From a checkpoint of a small transformer trained on Wikipedia.
Architecture: RMSNorm before each block, rotary positions, no biases in attention or MLP.
Training: 321M tokens, 9787 steps.
Each number is 128 + 32 x the weight over the matrix's rms, rounded and kept within 0 to 255. Layers, rows and columns count from 0.

# layer 7 MLP down (transposed), 512x256, rms 0.0673, rows 158-166, columns 0-255
[[164  85 143 132 115 101 140 105 130 139 167 102 120 138 152  90 148 144 129 133 156  98 108 171  90 158  95  84 135 122 151 132 150 116 155 181  93 168 125 148 136 111  82 112 101 176 119 127 191 113 100 102 173 107 156 128  87  53 113 155  36 166  63  84 199 135 141  69 110 175  87 106 128 118 134 142 141 127 153 139  12 111  79 146 148 100 124 163  99 136  97 130  91 144 208 130 212 129 141 137  88 119  16 145 128 125 175 131  64 155  34 115 188 116 103  70 141  91 171 148 153 145 142 120  92 172 218 145 189 174 165  87 108 105 138 130 131 136 109 106 137 117 113 179 135 152 185 185 148 126 126 151 177 137 128 116 143 153 166 144 139 153 186  73 109 164  67 171 142 173 139  85 146 144 181  96 124 123  68 173 143 169 165 117 123 136 146 123 154 104 121 130 181 227 192 174 172 158 117  92 110 221 168  92 131  92 147  93  97 162 112 118 140  84 106 102 156 145 143 191  73 126  62  75 125 197 152 158 134  82 145 121 113 139 157 114 149 138  79 155  96  75 122 136 120  79 145 107 125 139 101 155 106  81 137  88]
 [123  99 149 138 145 129 150 103 119 121 153 160 201  96 163 139 111 121 131  98 115  53 112 182 140 143 140 127 137 113 129 140 119 162 127 138 120 105  74  62 129 163 157  71 132 115  96 124 108 130 133 155 125 135 125 144 123 136  67 106  79 154 148 115 104 110 141 144 134 141 130 147  95 144 125 119 109 133 138 134 135 124 151 159 120 121 169 157 134 158 148 108 148 126 116 119  99 159 112 194 162  93 177 141 119 127  66 157 107  97 116 107 183 121 144 153 128 185 123 123 158 135 179 146 129 138 119 160  67 126 107  93 115 135 115 112 121 157  62 146 118 142 116 144 139 163 131 155 127  81 118  83 158 100 123  52 149 161  71 133 154 172 130  52 103 123 130 116 158 126  62 167 132 118 137 106 162 132 117 142 151 137 119 103 118 141 158 145 153 118 115 164 161  95 112 117 100 112 119 136  50 124  67 152 112 134 116 112 125 128 104 144 119 155 114 182 113 123 116 129 144 133 126  85 124  90  67 122 120 108 117 120 155 125 112 142  89 154  83 116  70  70 139 145  98 126 114  95 134  95 126 169 113 155  83 114]
 [138 120  92 170 148 118 117 140 157 136  89 142 182 128 103 161 150  75 142 133  99 133 120 134 134 109 101  87  96 112 135 191 143 125  93 129 131  98 151 110 117  98 255 101 151  97 137 184 123 110 142 124 119 125 132  88 152 112 102 123  89 126 184 136 151  89 127 100 129 134 144  96 141 126 103 103  49 127 173 136 109 130 103 102  77 174 112  86 177 105 142 127 133 108  66 117 108 131 201 110 118 158 146 115 109 161 150 112 136 145  91 132 131 137 153 139 138 140 113 106 149 174 142 150 120 115 155  93  83 116 173  33 153 119 187 147 153 134 136 146 116  91 173 120 113  65 188 131  88 115  88 155 143 119  87 101 131 161 143 159 165  68 166  92  94 125 159  86 106 119 123 127  64 109  82 131 108 169 106  81 139 103 129 143 147  89 111 120  89 139 138 120 137 125  93 113 156 136 138 106 120 168 174  98 131 117 165 158 149  97 108 149 115 117 109 171 115 149 118  85 128 131 163 139  71  75 150  94 154 148  97 141 141  94 161  84 131 133 118 162  98 119 151  77 150 154 165 113 175 105  94 135 120  95 157 105]
 [116  90 119 143  83 134 127 119 152 101  98 115 118  97 129  93 105 130  77  88  99 118 125 125 104 157 128 116 151 123 109 127  78 117 164 137 126 186 143 137 103 154  81 206  85 133 125 104 106  69 123  86 143 158 176 132  75 116 108 135 131  83 116 146 178 142 114 168  94 112 109 137  77 127 138 116 113 148  66 105  52  93 167  98 127  99 102 144  73 166  80 183 139 102 122 123 139 102  50  95 140 148 170 147 156 133 122 142 138 148 123 133 114 127 169  94 154 125 105 147 160 118 151  78 151  62 132 122  89  65  96 149 139 113 167 177 134 225 128 133 186 166 143  85 114 165 100 115  83 168 182 151 107 139 176 115 161 172 132 129 126 136 130 150  93 100 132  77  92 130  77 150  84 136 148  94 128 184 139  70 101 100 101 124  81 146 181 112 109 154 149 142 107 103 101  83 123 101  85 155 127 147 118  97  69 143 174 188 193 161  90 127 158 182 115  70  78 128 156 182 170  74 157 166 144 133 116 139 100 169 148 137  80 120 116  83 145 114  81 165 138  88 114 111 168  55 134 157 138 120  95 144 117  59 151 180]
 [147  85 134  97  81  76 145 113 163 163 116 160 153  78 167 138 132 171 147 128 124  72 132 112 100 170 132  93 117 137 105 118 180 165 148 154 162 165 158 107 117 114 175  78  97 111 130 122 132 153 112 176 184  77 165 134 121  89 144 128  91 150 137 123 127 183 124 117 133 122 108 147  89 156  40 132 140 118 118 112 114  81 145 129 109 120 124 130 105 139 124  94 157 159 160 138 193 117 148 159 127 163 165 141  67 124 191 171 114 120 175 147 191 190 173  77 156 171  89 114 111 160  96 136 158 177 109 157 132 122 175  32 134  96 150 161 107 128  73 126  88 150 145 149 136 136 127 168  79  97 119  85 139 161 139 146 135 122 115  89 155  82  84  83 120 115 122 166 150 106 112 145  88  92 130  98  91  66 132 115 130 188 152 110 158  69 142  63 102 103 119 111  41 176 174 109 168  68 113 203 184 138 128  77 156 148 130 127 147 135 134 184  98 170 136 144  91 181 115 125 101 143 144 143 116 108 116 150  94 104 171 131 146 143 111 216 136 105 101 129 119 149 128 141 140 144 142 206 146 105  70 138 151 149 107 128]
 [109 131 154 114 123 105 135  96  81 136  95 159 148 181  72 128 131 112  98 174 136 125 133 163 135 128  78 137  61 130 138 133 157 121 124 155 162 142  95 113 117 104  58 135 169 150 146 137  86 121 129 123 119 124 144 132  54 153 121 119 159 140 112 164 126 130 115 123 136 107 107 154 135 145 132 131 151 122 141 118 122 149 119  97 174 127 118 138 123  99  72  99 134 152 121 164 162 191  86 110 116 154 193  88  48 145 133  68 173  99 119  95 141 145  71 147 142 106 126 128  98 101  76 229 155 191 120 118 133 130 119 148 153  44 117 111 128 122  97 189  71  50 166 119 150 154 144 138 133 156 101 137 159 147 131 129 140 100 106 102 105 140 132 163 139  99 110 129  92 116 127 100 110 127 158 125 187 122  84 135 111 192 157 158 178 135 100 189 104 104 137 100 171 151 122 127 106 117 147  98  75 143 135  83 159 116 179  95 157 132 168 141 191 154 159 109 163 133 170 154 123 142 139  94 123 153  77 124 150 136  77 136  87 130 109 102  83 153 154 116 125 147 100 132 199 141 133 139 130 134 121 119 124 124 102 120]
 [108 144 155 103 160 140  96  81  91 139 147 165 119  91 100  96 150 127 134 107 122 167 135 137 129 164  92 138 123 149 159 176 111 103 135 139 152  87 129 162 104 116  47 150 100 142 109 131 125 135 156 129 194  83 145 110 107 178 118 112 167  93 115  79 125 115 145 104  78 125 124 117 169 157 128 141 109 134 142 209 151 143  80 119  86 144 146 106 139 134 142 106 110 114  79 110  90 161 191 137 130 126 142 104 135 138 130 157 253 134 139 105 115 172 161 102 164  93 131  98 214 113 111 173 110 127 132 113 129  98 191 192  85 124 112 188 147 127 107 169 123 163 149  82 112 149 120 138 118 222 110 169 102 173 177 164  92  75 110 124 106 113 126 156 178 152  92 156 129 106 105 147 113 101 141 171 103  98 140 123 131 154 156 114 104 117 198 114 131 174 140 139  96 111 108 146 126 148 138 123 154 132 138 153 105 113 112 134  92 133 167 160 102 152  95  76 108 129 146 159 155 128 103  97 178 142  51 103 163 120 140  91 170 126 127  88 133  99 107 155 145 119 122 187  92 191 130 132 163 115 142 143 174 111 135 141]
 [122  91 113 122 151 120  83  82 106 138 149 110 140 125  93 111  60  95 103 118 161 131 164  90 146  94 115 127 109 113 129  92 156 110 138 126 124 143 102 121 138  97  84 126 101 129 132 126 132 119 108 103 102 128 142 108 129 104 142 120 123 146 127  93  80 181 111  90  86 107 121 131 118 155 165 158 157 188 103 159 127 130 166 131 144  95 137 174 100 146 122 155 107  39 122  49  97 105 125 147 114 129 144 149 145 120 180  90 160  90 148 148 114 119  55  61 175 163 166  80 137 100 124 138 172 153 176 131 167 134 150 155 179  80 104 140 143 167 106 139 148 110 117 157 125 119 124 119 107 115 115 146  86 110 142 177 139 110 114 133 165 108 160 165 111 113 146 148  86  84 103  79 133 161 106 180  94 125 118 121 128 105 118 153 128 177 163 170 144  65 123 205 157 140 157 135 123  93  93 209 137 117 170 168 121 111 117 131  96 118 184 137 149 103 104  58 103 151 140 101  93 156  87 101 150 116 139 176 126 116 104  90 139 170  95 128 121 133 128 175  94 106 166  98 133 104 125 149 132 156  77 142 157  91  83 155]
 [ 23 113 133 166 108 111 101  57 147  44 108 171 122 135 168 141 114  94 118 101 125 114 171 111 127 116 144 121 129 152 134 164 113  74 144 127 111 121 138 146 105  62 118 125 137 150 105 116 110 145 158 104 145 152 153 146 117  93 188 157 132 123  99 138  84 168 161 155 152 118 150 145 173 102  90 120  84 101 149 158 156 171 119 138  93 115 144 168 150  44 154  52 110 125  91 188 116 122 123 158 124 139 103 128 111  90 163 197 137  97  98 138  88 178  91 122 155 160  98 177 126 133  89 174 165  72 116 163 157 117 108 158 158 119 186 129 133 112 142 177 177 141 137 161 124  96 139  95 124 100 164 103 207 122 102 144  98 123 137  50 199  93 116 106 182 201 166 105 136  68  64 137 131 156  86 136  31 157  66 177 110 127 100 166 100 156 168 121 174 134 103 136 163 163  77 167 120  92 149  79 117 111 138 102  99 125 130 123 140 147 184 127 122 155 130 141 113 247  87 112  67 104  98 150 138 124 154 130  89 158 107 131  67 157 150 194  64 128 154 134 107 109 140 159 176 135 101 146  77 148 113  50 144 164  75 131]]
# layer 7 MLP gate, 512x256, rms 0.0684, rows 159-167, columns 0-255
[[176 186 115 110 109  64 169 172  91 125 162  96 146 149 173 121  90 148 157 133  75  55 165 137 141 123 175 140 112 103 148 119 136  78 118 136  81 111 126 107 152 132 144 105 132 173  75 113  86  88  92 126 162 146 147 121 146 188 160 133  92 130 136 155 124 151  99 102 119 173 166 162  96 156 155 102 101 152 128 100 134 164 139 111  90 119 141  89 139 111 139 101 105 118 117  99 149  92 153 179 153  84 130 124 104 144 174 173 136 107 148 148 166 123 170 112 155 157  99 178 142  77 212 113 159 124  97 136  69 109 177 112 138  80 113 127 124 104 131 156 133  87 115  91 170 140 106 191 118 100 116  75 148 139 140 121 148 158 146 160  88 101 129 127 153 138 147 129 130 153  74 127 104  94  99  99  93 161  96 168 134 168 132 132 102 135 153 185  60 111 140  91 137 109 127  82 149 124 116 126 124 127 126  64 113 160  76 144 127 110 165 111 113 176 147  86 118 146 134 162 102 166 142 157 105 132 138 143 123 157 144 174 115 140 138 140  90 121  78 114 140 109 134 143 140 197 127 152 158 104 113 192 154 120 164  95]
 [ 92 100 203 103 130 170 124  96 136  71 130 142 129 142 124  78 128 154 152  86  82 139 133 176 164 133 112 158 141 148 134  96  94  96 116  97 152 130 151 105 120 116 149 142  92 123 122 124 108 195 137 127 130 157 139 102  89 149 121 107 130 159 133 160 129 130 150 133 165  93 125 185 167 126 119  75 101 112 132 138 112  82 145 197 116  95 157 125  97 138 131 162 177 147 159 144 140 134 141 139 130 142 154 148 104 151 159 145  51 160 144  86 160 102 133 112 109 168  81  99  63 126 114  60  61 134 158 112  79 111 123 188 118 129 100 193 123  97 146 119 104  81 135 115 115 142 163  96 146 131 151 145 119 136 114  69  75 144 136 140 143 180 124  99 113 110 188  88 133 182 139 196 107 159 144  79 106 133  81 173 168 157 107 126 117 174 113 102 168 153 133 100 147  98 121  38 138 128 139  64 170 101 100 101 169 148 160 173 130 143 115  89 158 114  77 139 147 145 134 139 124  98 118 115 103 128 161 147 113 135 153 148 116 137 132 152 137  95 137 135  85 154  91 158 173 154 113 112 156 134 190 117  95  90 113 131]
 [149 143 116  93 151 112 104 171 137 120  83 147 135 150 135 131 123 108 153 132 134 178 109 114 126 119 104 154 133  89  91 126 116 178 193 170 115 112 143 182 107 163 111 174 139 123 107 114 159 107 145 113  73  53 142 155  74  91 161 121 173 150 104 155 108  91 164  62 177 135 101 125  88 114 143 141 155 167 125 100 150 118 162 109 113 132 155 114 157 168 109 147 153 139 160 127 161 148 111  95 143 137  60 129 170 119 143 183 134 110 100 124 128 145 141 138 136 188  82 109 207 101 153 144  72 115 154  96 146  86 115 127 114 111 148 175 121 172 116 194 108 145 109 132  96 144 126 105 147 136 121 173 198 127 107  86 130 122  69  98  74 116  91 131 122  88 164 153 109 153 104 181  98 140 142 162 145 201 150  87  65 134 119 133 133 148 114  96 123 157 137 144  50 170 163 164  97  69 149 126 102 144 165 148 143 115 125 111 155 108 147 123  81 132 132  94  87 141 104  72  89 169 142 148 138 181 103 104 102  95 141 173  85 131 129  83 150 183 148 109 198 116 115 128 163  90 147 175 177  79 108 130 148 125 153 167]
 [130 118 157 101  81 145  90 105 128 154 110 141 180  53 147 160 128 117  77 134 188 141  97 108 107 128 134  98 131 129 110 138 113 132  70 213 143 157 103 156 103 128 142 146 128 164 133  98 156 178 110  68  71 116 146 168 132 175 143  97 158 167  62 149 116 178 137 224 123 146 166 126 122 115 167 173 116 142 124 212 164 116  95 106  60 162  95 135 128  88  66 131  98 125 164 147  91 131 127  92  96 109 134 120 131 131 110 150  73 164 114 108 121 123 185 100 143 168 190 143  98 105 120  80 138 115 129 123 194 105 163 119 126 145 122  86 152 121  98 188  84 171 196 152 156 110 135  78 116 123 137 134 128 108 197 167 110 160 168 112 160 157  87 136 132  86 132  94  97 123 152  81 118 165 156 136 181 141 150 139  75  96 128 149 127 155 118 171 102 102 143 200 102  95 127 162 144 121 143  74  86  83  79 113 144 126  77  57 102 183  40 105 147 119 105 110 117  71 147 115  32 120 103 122 149 148 145 181 101 164 128 131 124 140  88 113 131  91 108 101  97  92 115 152 125 143  96 104 114 164 164  80 124 156 150 126]
 [142 167 128 119 142 118 158 181 171 135 178  97 124 131 113 176 106 104  70 167 125 135  93 135 139 114 155  98  76 121 133 122 160 191 157 186 165  89 111 146 135  84 191  84  61 126 114  73 162 109  77 133 140  97 152 127 101 125 154 178 144  88 106 131 156 140  90  89 124 114 153 144  86 116 134 140 101 146 168 125 166 114 107 117  94 162 108 124  79 122 110 118 120 144 102 135 121 156 177 130 140 156  90 137 106 124 176 137 114 153 113 146 181 169 107 134  82 105 135  93 133 127 152  89 122 137  93 129 115 138  88 126 107 135 152 122 151 130 137 109 116 173 120  80 151 101 159 107 168 177 151 134 191 149 136 134  66 120 146  90 143 190 194 151 103 175  78 138 135 158  92 152 130 157 141 129 168 111 167 109 135 195 126 171 134 149 132 129 200 194 123 108  54  94 160 159 116 187  97  78 104 170 138 113 103 119  89 134 195 177  83 139 119 120  81  88 122 131 104 148 129  91  90 130 195 139 124 188 148 110 163 133 148  60 155 139 141 122 117 132 115 130 105  99 150 124  68 171 143 174 147 159  75 130 165 123]
 [167 115 176 113 130  91 132 125 185 124 142 166 159 108 111 158  86 111 155 188 135 112 121 121 160 114 104 102 101 117 138 102  99 146  90 128  54  68  99 151 130 121 140 129 124 117 117 104 151 177 112 124 104 148 138 105 110 145 136 174  92 101  66 123 130 130 157 132 117 108  96  94 145 121 139 116 134  89 116  89 152 106 123 173  97 140 118 140 131 168 118 113  84 122 130  89 119  96 112 169  87 118  92  89 137 108 150 147  56 118 140 113 149 125 167 148 154 127 120 167 140 138  83 189 172 207 108  94 133 174 101 134 128 110 171 161  93  84 181 121  90 100 100 117  82 124 114 184 156 107  93 135 167 113 143 173 150 200 153  68 158  76  98 132 146  74  96  97  73 136 158 101  83 204 138 160 128 100 155 111 214 112 106 150 116 109 122 130 143 136  98 115 112  87  98 164 139 135 155  66 117 112 134 164 204 149 143 161 167 132 103  93 135  87 119 138  94 131 110  74 136 115  90 120 171 133 171 173 126 132 114 143  95 179 124 145  85 122 155 124 124 141  67 165 196 109 114  96 125 175 165 148 148 103 158 122]
 [ 81 158 173  98 125 113  94 141  99 103 116 130 149  99 145 170 139 126 165 127 161 152  81 131 171 136 143 149 185 167 125 126 146 157 112 118 169  99 158 115 137  92 146 124 124 130 112 127 130 153 108 123 100 116 142 110  96 140 103 144 112  76 114 111 120 120 162  46  93  90 115  96 217 142 129 145 116 121 163 172 175 127 145 110 114 143 176 110  63 138 109 141  63 120  95 123  91 154 130 137 132 124 133 117 136 104  95 145 102 119 223 138  61  83 124  82 171  97  71 105 110 150 139 155 131 102 153 157 144 115 130 164 143 116  82 159 127  95 106 107 194  79 164  86 114 143 163 161 190 160 100 137 155 128 137 137 110 140 123 125 178 128 112 125  47 110 147 148  97  71  86 153 102 123 153 133 120  90 172 112 118 121 133  94 159 164 173 140  70  91 148 132 130 142 107  89 129  76 105 137 126 140 160 132 145 162 133  98 135  94 150 180 109 158 104 123 170 142 111 130 148 125 113 115 121 111 156 101 131 127 102 133 153 141 196  38 103 119 149 111 105 166 120  96  99 109 125 180 150 136 113  84  76  65 171  94]
 [145 125 178 139 146 167  76 122 108 183 195 162 130 122 163 111 143  80  96 149  88 184  83 151 108 127  96 137 100 162 105 113 101 107  97 159 101  85 142  62 117  95 116 170  80 160 178 113  96 111 134 148 169 135 174 126 155 131  45 160 124 144 150 151 174  94 121 137  99 129 108 135 133 105  87 101 111 158  99 106 111 106 152 196 127 110 189  59 149 147 156 113  99 165 161  93  64  86 100 155 141 162 162 144  80  97  93 110 146 119 158 125 138  90  80 103 195 152 117  78  88 146  79 109 113 126 112  65  61 117 206 105 173 168  96 141 202  87 175 127  82 178 186 129  92 165 117 123 116 179 183 160 114 157 201 165 146 140 182  90 146  92 147 130 147  75 143 112 102 172 108 108  92 113 191  95 113 166 109 112 178 132 110 207 189 194 133  92  63 133 154  95  91  80 138 114 189 177  99 176 143  94 145 103 147 107 125 182 108 109 142 122 110 146 158 104 130 115 155 159 132  95 163 173 150  82 107 191 132 138  86 141 131  97 145 125  67 115 168 135 105  60 125 157 102 118 118  91 114 156 148  99 175 149  71 176]
 [157 136  95 165  21 151 125 158  93  79 147 141 142 129 167 143 126 142 145  80 165 103 146 153 158 187 142 105 129 164 150 149 147  79  90  65 156 165 155 127 135 176  77 102 133 120 125 137 119 122 136 147 143 151 148 165 134 140  61 169 162  74 144 127 147 102 163 147 179 151  95 118 146  79 153  89 153 188 152 131 169 108  83 197 131 154 123 143 199 117 197 155 126  75 105 131 145 125 130 163 117  76 123 111  67 111 112 139 186 151  85 136 176 147 155 106 142 154 156 102  77 158  72  86 182 110 166  93  91  76 169  93 170  75 144 132 137 129 124 115 196  96 120 173 115 143 189 150 129 185 143 137 160 149 143 175 106 140  98  84  92 124 112 193 114 175 141 150 127 117 143  95 123  92 130 171  90  96  87  49 187 102 153 135 126 127 118 166 169 163 100 115  94  98 104 161 106 121 171  67 117 161 110 159 202 185 126 101 137 172 148 177 149 133 137 103 111 129 107  99 117 164 128 173 102 103 118 141 126  98 159 145 103 100 121 143 117  57 157 123 125 181 128 105 169  97 138  73 142 136 135 145 143  90 134 143]]
# layer 7 MLP up, 512x256, rms 0.0724, rows 159-167, columns 0-255
[[ 68 115 117 161 124 150 118 122 131 146  82 127 166  86 114 107 148 139 148 130 140 141 138 138 125 137 106 119 186 143 148 106 132 132 155 132 155 155 155 193  76 146 100 110 110 128 125  87 177 110 114 178 153 107  93 129 129 113  96 130 148  99 150 140 139 154 165 164 120 161  68 109 167 149 124 116 147 126 120 136  85 136 147 145 167  98  47  85 137 118 115 145 114  92 146 107 152 121 121 139  55 142 156 117 155 109 134  94 126 177  91 102 100 103 140  92 131 118 122 142 115 115 103 106  29 205 108 134 142 107 142  87 160 174  88 110 150 137 105 129 160 144 175 158 127 114 144 138 140 142  92 124 138 109 119 124 121  61  94 133  62  97 124 120  99  95  98 142  71 116 127  87 123 131 144 173 148 116 101 100 143  51 155 118 121 130  94 121 174  90 115 155 110 167 102 195 160 101 168 104 187 118 117 160 101  13 100  89 137 128 117 147 139  79 189 159 139 132 159 100 127 148 109 178 158 143 126 120 148 132 126  58 113 125 106 105 116 141 128 154 130 179 157 130 103 153 144 112 154 131 155 107 154 128  77 142]
 [107 156 139 123 130  94  86 105  69  73  99 136 110 167 118 134 172 123 121 120 132  88 121  77 114  70 104 102 177 117  80 151  97 133 127 147  98 136 140 146  86 135 119 110 175 110 146  57 167  72 171 150 145 160 135 107 136  65 166 160 124  91 127 124  66 160 128 162 170  51 112 212  73 101 161 147 115 129 124 149 115 152 121 148 148 104 102  92 146 118 108 100 135 122 160 127 140  97 128 170 164  76 128 107 183 112 123 126 113  97 147  99  97 111 137 133 155  95 145 128 104  96 119 143  97 122 141 148 156 108 103  84 111 121  98 141 123 150 127 128 142 119  86 169 147 144  86 107 127 130 148 155 140  99 103 143 132 114 103  95 121 134  63 100 167  83 104 151 162 137 155 102 102 160 203  88 146 119  94 146 103 117 146 139 130 143 100 129 112 130 141 133 111 160 129 157  81 127  89 116 167 143 157 156 111  89 103  85 108 197 161 100 139  98 100 127 155 115 167 155 136 153 133 146 149 139 126 122 113 104 145 101 125 127  73 138 161 122  87 166 156 122 107 131 111 116 154 137  62 112 135 137 201 170 164 106]
 [124 109 162 107 189 158 188 134 137 111 165  83 131 106 191 130 123  93  99 174  96 201 167 156 135 106  94 117 151  93 170 109 131 136 141 114 230 105  91 115 144 137 116  93  79 177 115 114 127 111 163 109 152 151 132 121 137 161 127 178  65 126 124 139 130 173 163  76  90 137 144 123 200 118 108  99 111 133 122 210 128 137 133 166 142  98 147 136 124 137 116 144 101 119 116  94 139 116 122 191  92 124 149 113  89 146 122 128 120 132 171  93 149 106  97  61 118 125 150 117  73 128 130 155 137 140  69 153 160 113 163  48 185 138 125  76 162  97 143  88 143 136  59 119 141 106 136 141 117 141 137 105 108  89 118  94 130 149 198 149 127 160 125 138 133 158 129 167 163  74  95  55 173  69 117  91  75  99 143 138 116  99 162 124 147 126 141 140  47  19 166 162 144 164 151  51 156 143 173 159 159 110 120 123 172 120 125  94  73 124 127 165  54  80 119 141  97  71 104  87 130 115 117 128 120  64 121 178 175 166 183 156 120 129 100 113 119 127 139 161 114 149 183 106 112 164 133 132 175 130  51 122 107 144 106 112]
 [127 133  87 142 139 113 140 141  65 133 106  73 124 129 125 140 113  84 105 114 115  97  83 121 218 141  86 119 154 162 173 155 155 104 116 124 137 106 145 158  91 128 126 144  92 140 176 128 124 130 112 108 139 142 109 119 122 117 170 108 161  92 107 176 136  76 160 120 150 134 117 131 170 124 134 104 167 119 151 117 115 179 136 142 176  98 121 133 123 196 117 187 107 133 135 113  57  76 145 153  93 136 108 181 185 125  57 162 115  94 123 144 116 129  81 189  99  97 127 107 116 103 163 182 147 182 136 125  77 162 164 151  85 120 129 126 139  94 107 170 143  75 159 127  91 141 205 130  93 162  72 112 152 133 138 159 141 115 126 150 136 157 144 158 131 129 140  65 106 148 150 101 155 200 157 164 146 115 140  86  91  90 110 132  81 135  85 117 157 180 102 133 138 161 114 139 114 130 157  97  93  85 191 137 132 130 133 146 105 130 161  97 187  76 174  98 140  95 158 199 154 133 109 147  85 126 127 179 169 153  99 121 145 123 169  74  88  91 151 129 164  98 126 110 154 142 143 135  80 148 200  87  98 107 140 113]
 [ 96  90 120  73 129 177 122 127 175  84 122 173 124 150 203  74 141 160  91 155  95 121 142 110  90 122 160 119 151 130 119 161 137 124 130 124  82 117 120 186 174 162 162  93 137 115 111 129 172  83 189 146 187 143 135 150 163 110 133 151  83 182 155  83 140 100 150 101  87 155 140 144 151  71 165 154  84 121 145 132 137 134 111 123 124 103 157 116 121 138 155 149  77  79 105 125 156 127 141 149 120 196 101 154 129 125 135 159 155  85 116 196 143 119 154  95 145 157 136  88 112 167 137 125  97 101  94 119  97 138 146 100 124 150 127  96 115 101 165 189 139 178 127 147 108  89 156 114 141 111 139 146 118 126 161 106 119 165 149 148 130 140  73  94 116 134 135 118 110 144  90 148  93 111 127 161 147 141 116 155 130 124  93 112  89 142 111 106 134 133 123 151 135 117 110 178 112 132 142 109 158 127 138 129 111 128  95 186 117  86  84 130 130 148  95 134 129 165 133 115 177  67 145 111  69 128 156 149 136 152 155 102 115 165 159 101 115 117 118 128 129 185  95 128  67 162 131 108 140 128 156 128  99 140 150  68]
 [106 138  82 155 117 148  87  93 128  68 157  92 135 105 153 164 128 143 172 110 148 133  95 150 130  98 148 142 116  89  74  94 106 110  85 141 111 105 133  85 126 170  92 150 142 129  89 131 156 170 118 150 102 139 135 127  76 137  94 159  72 104 145 140 169 152 119  96 133 117 122 108 131 131 138 136  94 139 155 136 135 118 154 146 187  79  73 146 152 129 106 118 129 147 122 135 190 105 142 145 120 123 123 161  83 106  88 115 152 154 150 180 153  93 118 137 199 130 150 155  91 156 148 113 153 109 138  80 160 152 125 143 171 162 113 121 132 109  91 122 148 119 125 118 170  49 103 160 162  80  76 120 107 133 118 153 149  93 116 134 109 163 166 147 117 120 156 142 125 144 135 111  72  78  97 160 135 122 106 173 118  75 127  49 143 104  90  76 131 113 122 111 147 155  94 145 202 158 152 146 131 140 135 143 133 167 134  94 163 135 111  87 101  65 113 100 148  54 113 207 120 131 101 141 143  78 147  83  93 122 140 172  29 108 164  90 134  98 107 124 140  65 144 137 138 137 138  96 138 136 111 121 113 150 172  49]
 [ 93 152 167 166 126 119 108 131  82 143 137 171 115 121 146 128 116 155 120 138 110 118 121 171 139  96 157 120 108 165 159 161 119 118  97 155 170 111 111  45 140 139 110 120 120  86  93  94  87 162 103 128 130 123 127 128 115 146 118 133 161 166 135 120 135  81  88 102 168 183 104 133 128 100  69 142 131 144 125  91 103 156 120 136 106 135 162 127 109 103 158 120 183 181 172 132 147 120 139 153 150 175 119 109 143 122 144  90 129  85 133 157 118 136 123  62 170 132  71 175 158 132  94 101 102 111  83 117  86 111 119 105 116 208 131 128 117 128 146 161 110 145 166 119 122 161  98 134 100  91 108  81 139 156 126 116  63  74 150  90 110 144 111 115  98  87 104  62  60 196 149 159 150  96 106 164 143 162 146 150 143 157 102 132 122 101  74 127  85 124 117 121  98 180 119 110 132 150 143 119 115 159 123 142 148 109 162 170  99 138 150 165 122 172 127 174 121  92 133 150 141 112 165 141 118 174 100 120 117  96 167 126 122 115 141 153 135 130 123  88 126 102 119 160 172 106  94 136 129  83 198 134 127 146 119 111]
 [160 103 107 162 162  98 147 136 125  74  99  71 156 177 143  93 141 138 176 131 111 126  93  92  92 123  89 140 171 165  85 100 151 153 107 105 135  71 125 208 143 196 107  58 119 171 136  92 135 116 143 153 126 139  95 115  88 117 123 134 151  65 131 103 111 155 143  93 135 105 144  75  92 134 164 113 207 186  97  96 133  96 172  89 151 116 102 149 120 134  59 214 108  92  80 108 121  63 144 138 145 103 123 157 130  98  62 122 139  60 192 136 112 163 161 197 123 141  66  60 149 184 156 149 146 121 133  77 108 139 115 138 106 157 180 122 116 135 168 112 147 139  66 140 108  65 123 174 123 178 182 171 106 116  92 134 137 110  98 118  98 131 159 115  84 106 104 142 113 115 132  62 118 131 125 196 169 107  62 124 112 138  97  64  83 106  79 142 167 126 137  98 120 116  80 134 150 149  93 157 132 196 129 127 154 132 110  62 156 133 165 150 118 148  86 165 171 184 113 140 158 127 156 164  99 120  44  85 149 137 130 112 108  84 135 108 147 136 168 107 172 163 201  79  95 130 136 161 141 111 148 150 108 145 150 112]
 [138 133 100 146 124 101 124 141 121 135 179 162 104 208  96 100 129  89 100 132 115 145 148  85 191 116 103  83 134 149 108 105 146 149 157 117  80 140 120 128 171 159 125 138 102 138  96  87 124 131 132 119 152 124 143 170 191  67 144 113 133 168  62 143 135  89 110 124  89  74 160 101  83 127 127 141  98 113 124  75 136  51 155  71 139 136 171 118  67 138 149 171 132 150 124 169  91 163 127  84 147 178 161 150 117 168 137  61 140 140 105 152  65 132 192 155 125 143 141 112 109 112 171 166 137 103 109 147  80 108 124 114 101 134 106 147 113 158 130 109 158 216 136  98 139 160 110 189 119 121 141  90 158 181  93  88 172 157 139 159 190 140 131  97 132 175 143 126 174 105 139 189 157 105  82  40 125 130 202 105 165 160 130  92 139 133  83 148  94 121 182 115 137 155 106  86 105 109 109 130 124 122 140  81 124 128 176 169 185  61 101 116 159 167 134 145 137  61 109 146 124 139 141  83 130 128 117  72 131 172 132 129 128 116  95 184 130 137 162 101 138 153  89  91 145 172 107  75 154 115 103 128 127 123  92 133]]